python train.py --num_hidden_layers=13 --intermediate_size=256 --rope_theta=10000.0 --qk_norm=false --attn_scale=0.177 --bias="none" --tie_word_embeddings=false --init_std_down=0.0 --beta2=0.98 --decay_fraction=0.904 --max_seq_len=256 --train_tokens=137400000 --max_steps=8387
Each number is 50 + 10 x the weight over its row's rms, rounded and kept within 0 to 99. Layers, rows and columns count from 0. The size before them is the row's rms in percent of the matrix's.

# down: layer 2 MLP down (transposed), 256x128, rms 0.103, rows 227-244, columns 0-127
# gate: layer 2 MLP gate, 256x128, rms 0.106, rows 228-245, columns 0-127
# up: layer 2 MLP up, 256x128, rms 0.103, rows 228-245, columns 0-127
down227 107:55 57 47 51 52 58 70 55 63 44 33 61 41 48 39 48 47 48 52 48 45 52 51 46 14 53 47 53 53 63 50 50 46 58 45 27 29 37 52 54 46 50 56 42 55 61 41 68 65 46 37 38 67 47 53 67 43 50 49 59 39 64 54 38 43 51 46 46 61 31 61 50 52 55 50 45 43 38 43 18 43 55 39 60 63 51 51 49 50 54 49 61 53 60 42 42 43 40 23 43 39 47 41 52 45 62 56 58 49 54 62 43 45 68 47 40 55 46 39 41 50 49 40 57 50 61 41 25
gate228 116:40 63 23 53 76 34 45 51 51 48 47 36 58 33 54 55 42 53 39 43 53 35 62 52 41 54 36 37 32 54 56 46 58 55 52 54 66 48 45 46 53 36 45 43 24 29 50 47 38 61 44 52 40 56 41 52 40 59 49 50 44 42 53 42 49 52 34 57 44 45 41 52 45 59 62 37 44 46 51 53 53 67 48 38 71 60 38 57 48 54 43 63 66 42 44 64 29 42 41 44 56 48 41 58 39 32 58 32 48 63 57 60 55 43 47 48 55 38 40 51 68 63 43 58 42 52 43 55
up228 121:58 64 52 57 55 75 40 47 34 59 50 38 43 34 36 37 47 59 44 41 45 46 47 52 44 55 46 37 47 65 34 19 69 44 50 57 45 70 45 50 38 54 49 58 59 49 45 54 58 50 42 59 52 60 31 50 49 40 59 61 52 31 35 34 55 60 46 50 33 50 36 34 59 60 57 62 41 44 46 55 63 63 53 51 42 44 56 52 70 44 46 49 47 58 53 40 46 42 44 63 57 37 39 59 41 66 70 37 48 56 55 48 61 52 43 58 68 41 49 44 50 73 59 56 46 45 48 46
down228 118:43 49 47 57 30 42 47 53 29 59 43 42 44 47 52 53 62 50 62 54 58 48 48 42 54 53 53 56 57 66 51 50 45 41 37 53 35 40 62 60 46 53 38 50 77 55 31 49 54 39 46 27 59 56 42 45 40 49 56 70 42 46 39 56 62 31 49 57 58 50 55 40 55 58 50 59 45 62 44 56 63 43 67 55 19 53 45 48 71 48 51 44 44 52 66 46 56 50 54 79 55 61 42 53 58 51 62 49 40 47 52 46 64 43 42 58 57 46 35 47 41 33 45 59 63 45 59 26
gate229 096:43 62 43 48 64 54 55 61 40 66 43 48 42 38 64 37 64 67 42 55 51 54 56 58 44 37 58 40 47 58 35 49 60 47 48 45 41 62 39 40 60 43 59 56 40 42 56 44 52 47 58 44 59 34 45 51 28 48 50 39 46 40 64 39 61 50 41 43 52 48 45 68 40 61 45 64 62 51 65 57 40 58 62 71 34 44 45 35 50 49 61 62 39 66 47 55 34 30 25 49 50 57 56 39 48 61 72 43 46 42 41 77 57 61 43 53 69 49 57 53 48 50 50 54 55 39 59 52
up229 096:55 75 58 57 57 57 58 61 48 57 45 47 77 45 43 48 40 40 64 43 59 31 42 47 66 46 54 59 62 44 31 43 50 50 56 48 71 59 48 47 51 54 47 45 55 32 47 47 59 40 40 48 46 41 61 54 45 29 35 35 43 44 41 65 44 44 43 59 53 48 43 58 55 38 61 55 29 38 55 46 45 49 68 63 61 43 50 45 64 55 43 61 60 60 62 38 64 43 61 65 63 54 51 67 45 53 38 53 47 60 37 46 54 67 47 46 34 50 47 68 43 54 62 67 57 66 56 54
down229 099:42 44 48 31 41 46 80 42 67 42 42 36 50 50 48 50 38 36 43 18 34 26 46 51 50 56 43 53 59 65 61 47 53 48 55 57 51 51 59 52 44 56 44 50 53 36 47 57 49 51 56 56 56 61 40 62 56 51 50 53 51 30 32 59 35 42 52 63 66 55 46 49 63 52 53 44 52 22 60 51 53 50 62 55 60 65 38 47 51 48 42 55 52 56 60 53 57 39 69 52 53 49 46 68 39 30 61 52 62 60 48 50 56 64 55 45 46 54 39 47 50 57 47 63 44 57 42 24
gate230 077:64 59 57 41 61 65 50 76 61 49 51 44 35 54 39 52 39 83 50 36 53 47 44 57 53 49 53 55 55 34 62 52 48 65 83 46 49 38 51 64 55 59 72 51 47 47 74 51 57 53 46 57 54 47 57 54 60 47 52 61 39 31 52 58 46 34 54 41 56 50 54 46 50 47 54 65 59 49 41 42 55 47 54 58 41 29 44 67 49 46 59 54 41 40 46 38 43 65 46 52 44 43 52 53 58 44 52 55 50 50 41 62 46 72 65 27 50 52 61 58 40 50 55 48 69 51 56 46
up230 080:69 42 55 66 37 35 64 51 47 53 53 50 50 54 55 12 41 36 60 58 49 56 41 44 45 60 40 53 59 48 27 41 66 54 62 54 55 54 55 65 63 40 59 65 57 49 53 55 61 57 45 48 47 42 43 58 46 42 49 51 60 42 48 54 71 46 56 40 38 41 43 39 71 53 48 49 56 60 51 48 43 34 46 54 54 63 47 48 48 36 42 43 22 46 47 47 58 52 38 40 41 56 59 63 43 49 53 29 41 48 47 64 48 43 47 68 28 51 56 67 46 51 37 50 67 50 59 51
down230 076:64 56 60 62 63 40 57 48 35 54 54 48 49 55 68 50 54 41 23 45 58 72 64 52 35 61 54 43 47 38 43 55 54 39 25 34 51 44 61 58 52 42 72 48 64 55 56 54 47 36 33 55 46 59 52 52 60 54 52 73 54 64 60 48 59 57 46 46 43 40 57 49 67 64 59 53 43 51 70 49 50 51 59 47 53 55 58 50 51 49 50 41 47 31 48 72 54 59 53 60 36 53 46 56 49 61 52 47 38 51 35 37 49 41 38 58 47 55 39 61 36 33 66 42 65 50 62 59
gate231 086:52 43 64 58 49 50 56 51 64 47 49 58 50 63 35 57 65 61 61 64 45 51 47 44 53 43 42 64 66 62 48 28 55 50 49 57 50 45 36 53 39 57 57 69 58 43 48 59 56 54 38 42 50 62 44 46 35 49 75 46 47 43 52 58 36 47 42 36 31 54 47 59 53 49 41 45 41 43 39 49 34 29 50 72 40 57 52 48 54 57 48 48 32 55 58 27 69 38 48 55 67 35 45 66 43 70 59 32 39 57 57 58 29 43 54 50 41 48 63 59 56 51 45 35 54 54 49 47
up231 093:46 32 51 41 55 44 51 38 47 42 36 50 23 47 43 59 61 61 72 42 42 58 40 54 45 58 48 66 61 54 51 58 39 66 44 45 48 34 52 46 54 53 44 65 39 30 66 52 44 59 27 39 32 52 39 49 53 50 51 40 53 48 60 23 55 58 60 49 41 51 51 49 53 55 47 42 60 56 41 43 64 42 61 48 41 47 47 42 49 47 44 48 48 33 68 51 56 58 33 55 67 28 61 44 53 47 43 34 43 51 76 53 46 32 60 60 55 53 55 35 41 53 53 52 39 39 50 48
down231 091:53 54 72 66 47 59 48 51 51 43 62 31 60 56 43 45 30 52 55 61 51 62 59 48 58 40 57 40 51 49 54 63 35 51 46 49 47 46 54 57 40 49 39 54 61 51 36 54 46 49 55 46 68 27 51 58 53 51 71 50 36 67 46 48 42 51 42 64 56 54 34 45 63 36 44 68 45 53 40 54 48 46 39 42 46 44 60 39 43 39 48 39 51 65 35 33 60 33 50 72 39 73 38 62 58 50 40 52 44 36 45 57 47 35 51 54 34 46 62 64 34 60 59 68 44 49 50 37
gate232 097:48 37 49 39 59 46 53 56 53 74 35 61 55 54 55 43 42 38 49 45 45 61 33 52 39 39 57 51 73 59 53 51 42 60 55 66 48 55 42 40 50 35 53 55 47 61 69 68 53 61 35 51 43 44 41 28 52 38 58 56 36 50 50 38 55 37 58 59 54 59 55 43 55 38 56 52 56 65 34 57 39 29 49 43 46 40 66 50 58 46 48 41 63 51 48 39 39 67 55 55 46 47 43 58 61 43 62 55 44 32 44 52 31 52 73 50 64 59 36 56 55 63 58 34 51 56 66 64
up232 099:55 62 49 68 48 80 55 26 40 34 57 40 58 51 58 49 50 53 59 54 59 48 50 57 46 57 36 54 62 31 60 49 71 48 49 53 54 47 50 53 52 48 53 33 46 50 47 32 45 39 70 45 53 56 38 74 59 55 47 44 56 55 51 52 50 45 52 47 43 49 43 66 56 67 50 67 32 37 63 28 55 49 49 48 61 59 44 50 65 59 44 50 36 55 58 50 48 38 44 51 45 35 36 41 35 56 28 46 57 71 40 46 47 52 45 60 63 43 37 46 37 42 47 60 36 55 50 37
down232 102:60 60 42 44 56 65 67 41 48 44 64 43 37 43 51 47 48 49 52 29 57 38 53 45 56 60 51 45 43 47 53 42 53 21 56 35 48 41 41 42 44 73 52 58 49 51 47 40 55 33 56 57 44 54 61 61 50 42 49 52 55 54 47 36 50 55 51 50 27 37 56 52 61 60 38 47 38 41 51 72 48 49 37 51 62 59 50 56 56 61 45 70 55 45 50 78 57 47 51 61 59 58 63 56 39 52 54 27 46 72 63 54 60 52 30 60 66 48 59 61 71 52 41 44 44 53 56 44
gate233 095:45 58 56 38 40 40 64 40 63 37 60 48 68 31 32 63 60 44 61 52 42 54 52 41 57 39 52 50 67 56 41 47 70 47 51 47 44 64 51 51 35 41 55 45 35 52 39 49 52 43 73 44 34 39 55 52 59 59 63 45 43 50 50 43 57 55 55 68 39 41 70 53 59 69 51 36 48 47 57 47 48 56 48 45 54 52 59 36 62 57 42 58 59 48 46 54 35 54 46 37 69 62 54 61 60 56 65 49 46 44 41 49 52 39 63 43 47 47 32 42 57 50 25 50 77 45 59 37
up233 093:52 49 56 46 51 52 46 54 46 45 51 59 37 48 35 53 64 42 69 39 53 54 42 28 79 58 68 42 47 54 45 51 49 51 67 52 57 54 46 68 40 51 52 70 43 48 42 60 33 48 63 29 34 47 56 59 42 52 56 42 44 37 54 46 71 43 55 45 40 51 51 43 47 60 46 34 49 48 42 49 39 53 45 54 77 53 55 55 54 49 52 55 47 36 47 37 53 59 36 45 69 37 46 47 53 48 46 38 56 47 29 27 63 53 54 25 40 47 66 52 50 51 42 54 67 47 41 39
down233 095:44 55 69 66 37 58 61 52 75 47 39 46 52 36 40 50 53 55 50 48 43 45 51 70 42 70 40 48 39 65 42 46 48 65 51 43 44 53 56 61 59 48 51 41 38 42 53 44 55 46 46 39 44 51 39 44 45 63 32 32 56 49 49 57 40 58 55 55 50 66 50 50 45 35 45 55 44 49 49 42 54 46 52 32 44 46 46 52 49 44 66 54 52 52 43 39 56 65 68 74 45 40 69 68 45 52 27 67 44 50 26 37 47 48 28 51 60 46 42 44 36 57 48 60 51 54 27 54
gate234 101:41 44 62 50 53 45 52 54 54 54 43 42 53 42 61 43 40 37 51 58 43 38 68 30 52 41 53 66 59 56 61 56 61 61 53 34 45 42 53 55 61 32 53 55 40 46 50 52 54 39 52 39 54 51 48 49 36 45 41 60 45 58 62 56 44 43 39 66 56 47 61 66 47 43 45 67 57 60 43 41 43 49 52 58 33 40 65 46 39 70 43 56 68 35 45 62 26 58 53 48 56 32 22 51 68 66 60 52 65 52 32 44 48 69 54 58 47 61 44 57 48 45 46 49 60 73 55 50
up234 107:57 37 53 43 48 62 40 63 63 53 47 53 39 44 68 39 37 76 56 29 37 60 41 53 41 75 50 52 35 52 61 55 50 55 68 53 53 48 44 41 68 54 40 45 39 46 42 40 31 41 48 37 34 48 55 31 61 66 68 61 45 56 60 36 64 45 51 62 52 65 62 37 48 49 45 48 58 54 45 60 43 37 52 54 43 42 36 52 49 58 55 48 40 54 57 51 58 25 53 47 47 54 55 62 37 51 48 54 46 55 64 71 52 43 75 46 51 52 54 50 36 45 56 45 42 48 46 51
down234 105:51 59 47 28 56 56 45 55 52 47 59 45 63 58 50 36 44 36 40 45 46 32 61 45 53 49 46 50 50 56 53 55 46 59 46 41 55 61 60 51 45 51 59 49 37 53 43 58 58 52 53 59 67 44 47 65 55 48 46 39 42 62 59 53 74 43 59 56 47 71 65 59 54 47 49 52 37 54 30 55 52 41 39 56 37 46 65 36 36 68 55 57 55 56 53 87 54 55 47 63 42 33 18 52 52 60 54 57 63 53 77 47 45 56 54 41 47 56 52 43 50 47 49 53 50 74 46 48
gate235 082:58 51 51 41 56 45 64 38 67 68 44 48 49 51 48 42 37 48 57 51 68 48 56 52 56 46 58 42 50 60 71 55 63 55 48 38 44 51 58 55 42 73 59 38 47 67 40 50 36 51 57 49 47 49 46 61 26 48 67 55 44 49 40 38 42 55 33 35 45 38 51 48 44 49 55 58 61 43 59 55 40 56 55 43 59 46 58 39 36 72 51 57 59 71 67 55 66 40 55 51 36 45 40 37 58 38 50 62 43 61 47 67 44 39 38 53 67 41 65 69 43 38 55 47 54 46 51 71
up235 083:63 49 55 45 62 40 58 27 46 53 63 34 46 51 50 54 50 35 42 54 57 46 68 63 41 66 61 27 48 62 64 44 44 40 40 58 38 46 48 48 56 31 58 47 49 62 54 57 44 48 59 35 37 51 45 49 53 57 53 45 52 50 59 43 40 37 36 50 48 39 46 60 47 51 51 39 28 52 45 53 50 45 30 63 58 64 55 49 47 73 57 49 55 46 34 48 59 50 36 50 39 55 49 51 39 34 39 47 64 48 28 66 62 61 43 40 84 57 41 50 46 49 64 41 47 58 43 55
down235 079:60 50 43 45 50 40 44 51 71 57 50 47 60 46 67 67 43 33 41 50 60 60 52 61 32 51 75 36 53 53 50 58 37 31 49 70 48 54 61 33 35 30 45 53 50 49 55 48 60 40 59 30 58 61 39 31 49 48 39 55 61 56 50 50 37 43 50 42 63 49 57 62 57 48 47 37 54 66 58 36 45 36 51 49 56 40 46 50 50 65 62 62 46 47 24 49 67 58 42 43 54 48 52 58 41 58 53 56 40 67 42 59 65 52 38 44 51 56 45 63 55 46 56 40 52 62 45 34
gate236 089:41 56 45 42 64 63 56 64 50 49 41 45 72 40 46 64 39 47 65 36 60 62 38 41 48 48 55 50 45 51 46 55 51 59 49 37 47 54 58 45 45 38 34 39 48 31 46 43 54 60 43 42 60 65 44 48 50 43 36 42 65 71 56 51 65 37 41 52 59 51 51 46 49 32 56 54 52 42 42 49 55 37 51 46 51 47 49 27 40 75 55 51 48 33 64 53 33 46 49 47 62 52 47 61 46 52 46 50 36 50 48 59 41 49 43 66 33 30 49 73 21 52 59 59 40 58 60 61
up236 087:52 56 53 34 37 55 58 49 53 42 52 37 56 63 50 61 59 57 50 61 57 58 59 42 52 53 33 36 74 61 38 56 65 52 55 56 53 22 61 46 54 50 65 41 47 44 49 58 49 70 43 56 56 42 38 52 44 49 38 52 60 23 65 52 60 39 54 56 58 58 51 60 51 55 65 49 70 47 34 45 58 58 38 63 63 47 53 26 48 28 44 48 57 47 55 56 32 50 57 50 50 41 45 43 53 46 51 42 66 57 34 59 40 70 61 50 36 54 56 56 33 53 49 61 39 54 63 54
down236 085:62 51 58 47 50 46 57 45 64 41 52 58 48 41 43 62 45 70 31 58 49 44 54 58 51 33 41 66 71 51 39 63 36 33 53 72 55 52 61 45 47 34 43 55 40 53 50 44 47 57 53 52 52 40 58 50 46 67 54 51 41 28 45 45 70 41 41 59 49 55 68 52 39 54 29 34 68 54 45 46 55 51 51 62 59 54 21 46 49 35 65 44 42 49 49 60 37 58 61 49 51 44 55 43 46 37 54 54 44 37 36 48 55 61 71 35 51 55 45 58 62 39 65 47 49 58 55 55
gate237 099:30 63 37 68 54 33 55 43 60 37 37 54 52 38 47 62 47 60 33 40 55 25 53 44 47 29 43 39 52 53 55 47 39 41 39 62 52 42 63 57 57 61 48 49 49 38 40 40 31 44 45 53 44 44 53 60 45 48 59 51 36 62 46 50 45 52 52 47 48 30 42 40 33 43 48 74 50 35 48 61 43 41 42 44 30 40 45 42 50 53 55 62 44 57 54 57 43 36 66 64 47 78 59 50 51 40 55 37 52 53 63 36 64 38 59 53 48 40 51 51 40 36 53 65 55 64 54 52
up237 103:61 49 46 56 41 54 47 60 51 63 51 40 48 50 58 43 42 42 70 45 47 53 60 36 58 55 68 52 31 54 54 57 68 57 53 39 65 59 49 39 46 47 61 63 43 51 45 57 63 53 57 45 57 64 60 41 40 51 52 50 65 31 61 56 62 35 44 40 47 54 70 71 55 41 46 42 64 39 54 56 35 63 69 58 60 80 52 36 51 46 29 43 61 65 38 60 49 38 48 45 59 43 44 57 52 68 57 67 33 61 49 68 55 52 56 49 38 51 49 46 45 47 57 41 57 46 47 50
down237 102:35 49 46 78 67 50 63 52 64 45 49 56 51 54 48 55 60 43 51 52 38 39 50 46 58 43 76 60 41 62 58 43 39 38 47 54 45 55 36 50 39 51 58 51 57 51 44 37 33 48 53 51 39 60 62 58 41 35 59 47 45 54 55 57 24 33 66 53 42 45 42 36 62 48 33 69 52 37 43 37 43 44 51 46 51 40 50 51 46 52 48 54 50 42 58 68 53 26 55 49 38 53 44 61 55 60 61 38 60 44 66 52 43 65 61 54 57 46 53 57 37 38 39 75 48 54 59 67
gate238 076:54 64 74 62 43 53 53 57 64 58 51 53 53 61 55 48 68 61 59 50 50 36 52 45 51 53 47 50 61 72 29 44 57 59 41 48 44 61 67 50 43 55 81 54 50 57 50 54 62 59 59 58 38 49 45 49 50 30 50 39 46 58 58 56 71 39 43 57 62 43 36 57 56 37 54 44 60 36 48 66 24 49 49 51 52 45 39 47 53 54 51 52 38 58 58 36 54 38 73 54 40 70 53 49 40 39 48 42 49 50 37 40 44 52 47 54 39 38 70 57 38 63 56 55 38 54 56 47
up238 073:57 40 48 38 55 31 55 45 48 49 40 49 33 47 40 56 41 46 64 57 41 51 70 36 58 48 52 68 52 53 47 55 49 69 39 53 22 58 45 59 42 34 47 47 43 62 50 35 53 66 65 50 52 42 58 50 48 53 52 47 48 42 66 44 48 69 44 50 51 50 49 48 41 52 56 37 50 39 46 55 48 67 44 57 49 51 53 43 41 32 60 58 41 47 43 46 48 44 53 54 74 30 46 48 66 42 45 31 34 47 31 58 67 67 31 58 50 61 60 28 36 40 54 38 52 39 48 45
down238 075:54 64 64 56 66 42 50 68 44 61 43 47 49 45 44 67 40 50 54 35 52 30 35 49 52 43 63 41 52 59 48 53 49 36 52 30 43 43 69 35 31 47 35 42 43 39 37 62 52 38 49 39 52 70 49 57 53 40 49 49 53 52 31 56 45 43 31 64 62 39 55 57 51 70 33 49 55 44 37 49 37 43 58 49 55 51 53 51 64 56 44 55 55 57 33 40 44 57 70 72 44 68 39 54 44 42 61 63 60 54 47 59 53 43 65 49 60 49 46 56 40 64 55 52 42 47 40 59
gate239 091:50 50 58 46 50 50 58 66 47 62 42 46 44 46 50 54 60 57 46 47 62 66 52 59 58 33 56 60 53 63 36 65 68 50 38 49 42 54 75 51 42 53 53 53 37 34 55 58 54 55 47 33 55 45 51 49 44 40 44 60 46 40 26 50 45 17 51 40 42 55 48 72 64 45 55 56 60 77 51 61 55 47 40 64 53 49 60 54 43 64 44 50 46 51 50 50 44 34 56 47 37 66 38 42 44 47 58 38 60 52 56 50 47 59 65 50 55 62 67 64 46 56 47 51 58 62 61 23
up239 092:50 36 40 62 62 60 49 72 55 59 35 33 61 66 45 52 55 37 51 49 44 39 51 27 28 47 44 52 56 51 43 46 74 35 48 48 54 58 45 52 42 55 66 46 39 49 46 44 52 62 67 58 56 67 56 60 44 36 38 44 51 54 48 68 56 53 51 39 58 43 44 67 54 33 47 50 43 38 53 49 68 61 56 53 69 48 63 56 62 43 33 52 31 49 38 45 56 70 53 52 43 63 49 54 66 60 38 56 47 69 40 52 49 53 45 67 41 45 54 60 38 40 40 55 57 54 53 44
down239 095:57 52 45 38 39 57 60 50 42 70 43 51 46 50 35 55 47 52 57 33 44 34 64 43 56 55 33 64 34 60 37 50 43 36 54 71 31 30 46 42 58 54 43 50 73 41 48 52 48 50 40 43 40 58 42 52 51 58 52 66 61 37 57 53 53 51 54 47 26 48 51 48 52 70 35 37 60 47 54 50 49 58 44 45 45 64 43 27 53 40 55 48 43 53 44 43 43 46 38 47 57 48 76 62 53 45 57 59 42 57 42 29 42 28 44 66 49 36 56 53 35 57 55 51 44 43 54 38
gate240 081:49 39 56 50 47 43 56 51 47 38 52 40 44 38 48 37 53 23 41 49 36 54 44 60 41 70 57 36 54 56 55 56 51 42 60 36 45 71 46 46 45 55 55 59 46 44 40 60 59 35 49 56 49 55 59 54 45 39 57 41 70 62 62 44 41 64 54 54 56 50 51 52 61 67 69 78 54 42 40 35 59 61 39 44 45 53 71 66 51 52 46 50 60 44 62 59 40 54 51 53 59 20 75 59 45 50 47 49 45 57 49 71 40 51 50 45 46 52 32 59 43 45 46 43 66 49 49 38
up240 083:52 60 63 47 62 43 53 32 55 53 57 25 51 39 55 50 48 59 34 52 61 49 52 39 56 50 43 49 30 42 57 59 56 55 38 63 47 45 46 38 41 34 48 45 50 65 51 29 54 48 49 33 60 30 53 56 55 61 46 64 64 31 39 55 53 56 38 23 36 49 50 41 67 40 55 41 64 60 52 51 45 50 41 51 59 52 33 54 42 21 51 56 45 54 51 53 53 27 48 52 54 56 52 54 54 39 49 41 40 61 39 35 50 43 60 56 51 43 46 63 60 41 41 59 75 50 49 50
down240 083:60 62 68 43 65 50 37 41 54 58 35 57 60 68 34 53 52 58 62 50 52 67 59 51 41 46 50 53 33 57 59 41 44 67 48 53 53 51 51 40 30 37 51 60 39 62 60 45 33 65 63 41 43 47 54 54 56 49 40 56 48 44 52 41 61 41 40 47 43 43 56 41 45 46 44 56 75 65 30 46 51 51 53 54 47 57 24 58 44 49 45 60 53 42 41 71 43 48 54 72 58 36 67 46 51 51 52 39 45 42 68 44 35 36 61 54 61 55 54 66 58 52 40 54 53 72 42 45
gate241 105:45 55 43 62 65 46 41 61 46 51 45 48 55 36 48 40 39 42 52 55 53 09 63 43 41 66 38 51 57 33 52 40 51 43 54 49 43 49 48 63 43 48 50 56 50 52 54 40 50 46 57 63 48 58 45 53 47 53 38 54 46 56 39 46 46 49 46 50 10 41 35 66 45 37 44 43 36 60 71 51 53 42 36 53 55 49 57 52 71 43 28 47 42 44 45 46 58 45 47 44 37 63 42 43 54 46 23 36 58 66 52 55 58 56 56 63 48 47 42 41 59 45 41 66 52 45 55 52
up241 106:56 70 58 55 43 36 58 41 68 48 53 50 51 46 41 45 61 51 46 50 70 58 49 36 37 54 42 43 58 47 43 66 71 70 38 52 40 51 52 70 46 57 36 49 62 45 43 62 46 45 39 32 46 57 24 46 31 38 52 51 60 48 49 35 41 36 42 36 52 49 43 63 46 51 55 68 54 60 48 59 46 19 50 70 54 56 45 51 38 65 29 49 49 38 51 48 48 54 59 54 32 63 41 49 52 50 57 33 48 60 49 63 39 54 54 46 63 58 45 58 47 47 57 53 53 57 59 45
down241 106:59 41 45 36 47 46 43 36 53 61 46 46 35 40 41 57 37 32 62 32 35 60 56 52 64 52 52 60 32 70 56 25 27 54 41 50 45 47 32 41 53 54 58 40 66 38 59 56 56 46 62 44 61 52 55 36 48 40 41 57 37 51 59 54 46 42 47 42 51 31 55 54 48 77 62 46 44 30 49 28 48 55 40 45 43 42 43 49 37 51 57 55 58 75 52 36 40 43 43 43 51 66 53 61 54 42 53 58 51 46 43 51 42 44 30 54 61 47 56 49 51 44 47 46 42 38 55 45
gate242 108:60 44 62 41 30 60 38 67 51 45 50 41 42 43 57 37 51 69 59 63 53 64 46 43 54 43 42 43 60 45 47 47 53 61 51 60 53 54 36 47 43 44 37 60 52 47 33 41 45 31 55 45 57 46 55 52 45 62 44 53 45 39 62 73 48 48 47 58 51 60 64 57 44 55 40 33 35 61 50 56 36 47 51 60 47 39 32 51 40 57 43 37 62 41 28 68 74 55 63 65 33 35 48 53 47 41 44 61 38 51 25 55 62 48 45 37 44 60 55 54 46 27 57 44 59 53 53 51
up242 106:50 55 50 65 49 40 35 29 46 37 38 37 42 52 56 35 44 41 42 52 48 72 49 46 36 49 41 32 62 50 60 66 58 50 67 39 48 56 55 52 64 37 51 50 61 55 72 53 44 47 35 44 53 56 36 52 51 32 54 64 51 37 58 54 68 43 57 43 30 43 54 69 61 39 47 63 52 61 53 40 61 32 47 50 46 58 51 67 43 60 49 55 72 52 55 57 48 52 40 45 35 51 35 48 55 57 56 55 51 61 56 40 44 53 54 74 55 48 55 46 38 57 23 45 42 51 47 49
down242 111:48 54 43 51 50 39 49 50 50 46 32 47 60 51 51 42 60 55 49 47 49 54 51 43 34 44 14 38 50 46 39 51 46 50 48 39 54 66 50 44 49 50 41 57 75 54 55 75 38 50 44 64 63 44 51 50 40 59 54 54 48 38 56 64 64 52 48 45 50 49 55 50 68 42 25 53 51 60 48 50 44 52 55 82 61 34 45 56 70 58 49 47 68 53 39 46 76 47 59 61 62 55 36 46 34 52 65 52 41 43 54 45 55 52 52 46 47 62 52 52 43 52 43 51 48 49 50 80
gate243 107:46 42 61 45 36 60 31 48 40 67 61 68 41 60 47 39 61 55 65 61 58 54 62 37 65 52 56 65 56 64 53 51 38 47 72 56 29 50 55 56 47 53 43 40 55 58 51 59 46 40 61 46 42 52 60 48 65 45 62 50 42 47 63 43 57 46 48 53 56 49 65 57 45 45 56 32 56 53 43 47 48 56 39 63 63 34 48 47 59 44 54 43 57 43 49 50 70 47 54 60 44 34 55 43 65 53 42 59 73 43 42 45 35 69 46 25 58 70 37 40 42 54 57 38 71 55 52 42
up243 108:49 62 42 53 67 36 55 49 59 41 38 32 59 41 55 59 60 32 49 35 66 49 55 46 53 48 55 54 34 41 46 62 64 48 51 48 39 50 67 46 44 49 58 49 49 33 61 27 40 64 40 58 53 49 44 60 49 50 38 45 55 47 58 59 40 45 40 35 35 55 62 69 62 53 73 52 60 49 72 39 59 57 55 52 47 57 54 52 53 45 47 41 58 56 57 70 53 45 65 36 31 76 34 49 41 53 49 53 43 72 44 51 56 54 40 56 44 43 49 52 37 57 32 57 47 64 56 46
down243 109:67 64 64 39 49 53 59 60 47 47 45 40 57 39 67 47 55 55 43 38 51 46 53 57 49 46 54 55 42 43 31 23 60 25 69 51 59 58 39 46 53 67 60 55 47 48 64 56 52 41 55 46 53 50 40 37 72 37 43 63 50 44 44 40 29 58 56 45 51 58 63 51 48 51 43 50 30 50 63 50 58 60 52 52 57 42 47 56 62 45 54 50 52 56 38 43 75 52 47 56 70 52 38 34 46 45 47 56 50 43 54 39 67 63 37 50 66 64 55 43 78 63 46 48 54 46 50 47
gate244 105:67 47 63 54 44 55 69 46 52 65 42 42 44 45 35 43 73 54 55 46 67 43 39 20 39 50 62 59 33 59 45 45 58 53 45 44 39 44 43 49 52 43 52 63 31 46 49 49 49 50 51 41 68 44 55 47 47 35 31 44 47 40 44 51 45 34 44 43 55 54 46 64 58 67 51 53 30 42 51 40 42 43 55 63 62 45 44 50 53 62 49 31 49 49 47 60 50 37 50 66 56 42 32 60 47 49 52 29 69 57 59 49 38 48 30 63 60 44 65 56 51 34 60 44 42 57 44 43
up244 110:44 73 49 42 63 57 57 34 72 28 58 52 35 44 49 52 39 52 44 78 59 61 53 45 45 37 43 22 46 70 56 43 39 56 32 51 61 57 51 52 49 42 51 38 58 39 42 56 42 39 59 53 60 55 33 47 47 53 51 61 44 53 51 53 44 57 51 64 46 35 47 37 51 40 47 42 50 50 54 53 67 38 53 53 43 39 51 57 34 65 66 46 58 54 59 39 44 45 52 45 54 59 53 49 39 53 56 62 52 50 67 46 55 42 28 42 33 47 59 53 37 33 50 54 41 48 24 50
down244 115:42 39 36 57 57 37 30 37 29 48 51 50 53 54 55 53 51 41 70 53 52 42 50 59 61 37 65 54 46 50 52 66 52 56 45 38 48 56 59 48 48 39 61 48 47 56 62 46 64 63 47 59 47 62 51 37 42 37 56 61 42 48 43 45 62 52 51 53 54 50 54 56 31 42 54 55 55 47 52 16 42 45 61 27 43 47 45 53 58 59 32 65 47 46 52 64 57 60 45 47 30 45 61 42 57 49 43 41 42 58 42 75 54 62 56 54 36 61 34 52 43 53 40 59 37 52 61 21
gate245 087:50 64 51 60 49 24 55 55 63 44 47 32 51 63 56 48 57 33 44 54 31 54 41 67 50 45 44 31 44 56 30 44 56 58 37 47 50 52 52 54 59 44 49 31 68 45 60 60 52 50 41 51 48 51 27 54 54 50 51 71 44 60 26 50 48 62 52 48 44 42 32 50 51 55 46 50 27 38 38 33 50 54 58 39 46 70 55 65 50 44 49 54 56 49 63 64 40 45 36 41 65 66 46 37 43 52 70 49 53 57 51 39 68 47 53 57 42 63 44 48 50 43 38 42 44 44 47 56
up245 089:45 54 53 54 52 44 61 34 27 37 49 37 35 42 57 56 63 53 45 57 66 32 49 46 37 47 45 46 39 65 61 58 56 56 59 47 40 55 32 43 18 42 52 57 46 62 43 49 66 48 48 39 66 51 50 44 37 41 49 43 61 60 56 52 41 32 57 44 45 39 57 60 62 57 68 56 48 28 52 54 45 44 59 54 52 41 49 56 56 45 42 49 53 61 50 59 38 36 40 32 33 37 41 54 57 54 60 43 53 53 57 49 58 59 79 49 53 48 43 54 38 54 36 54 43 72 38 49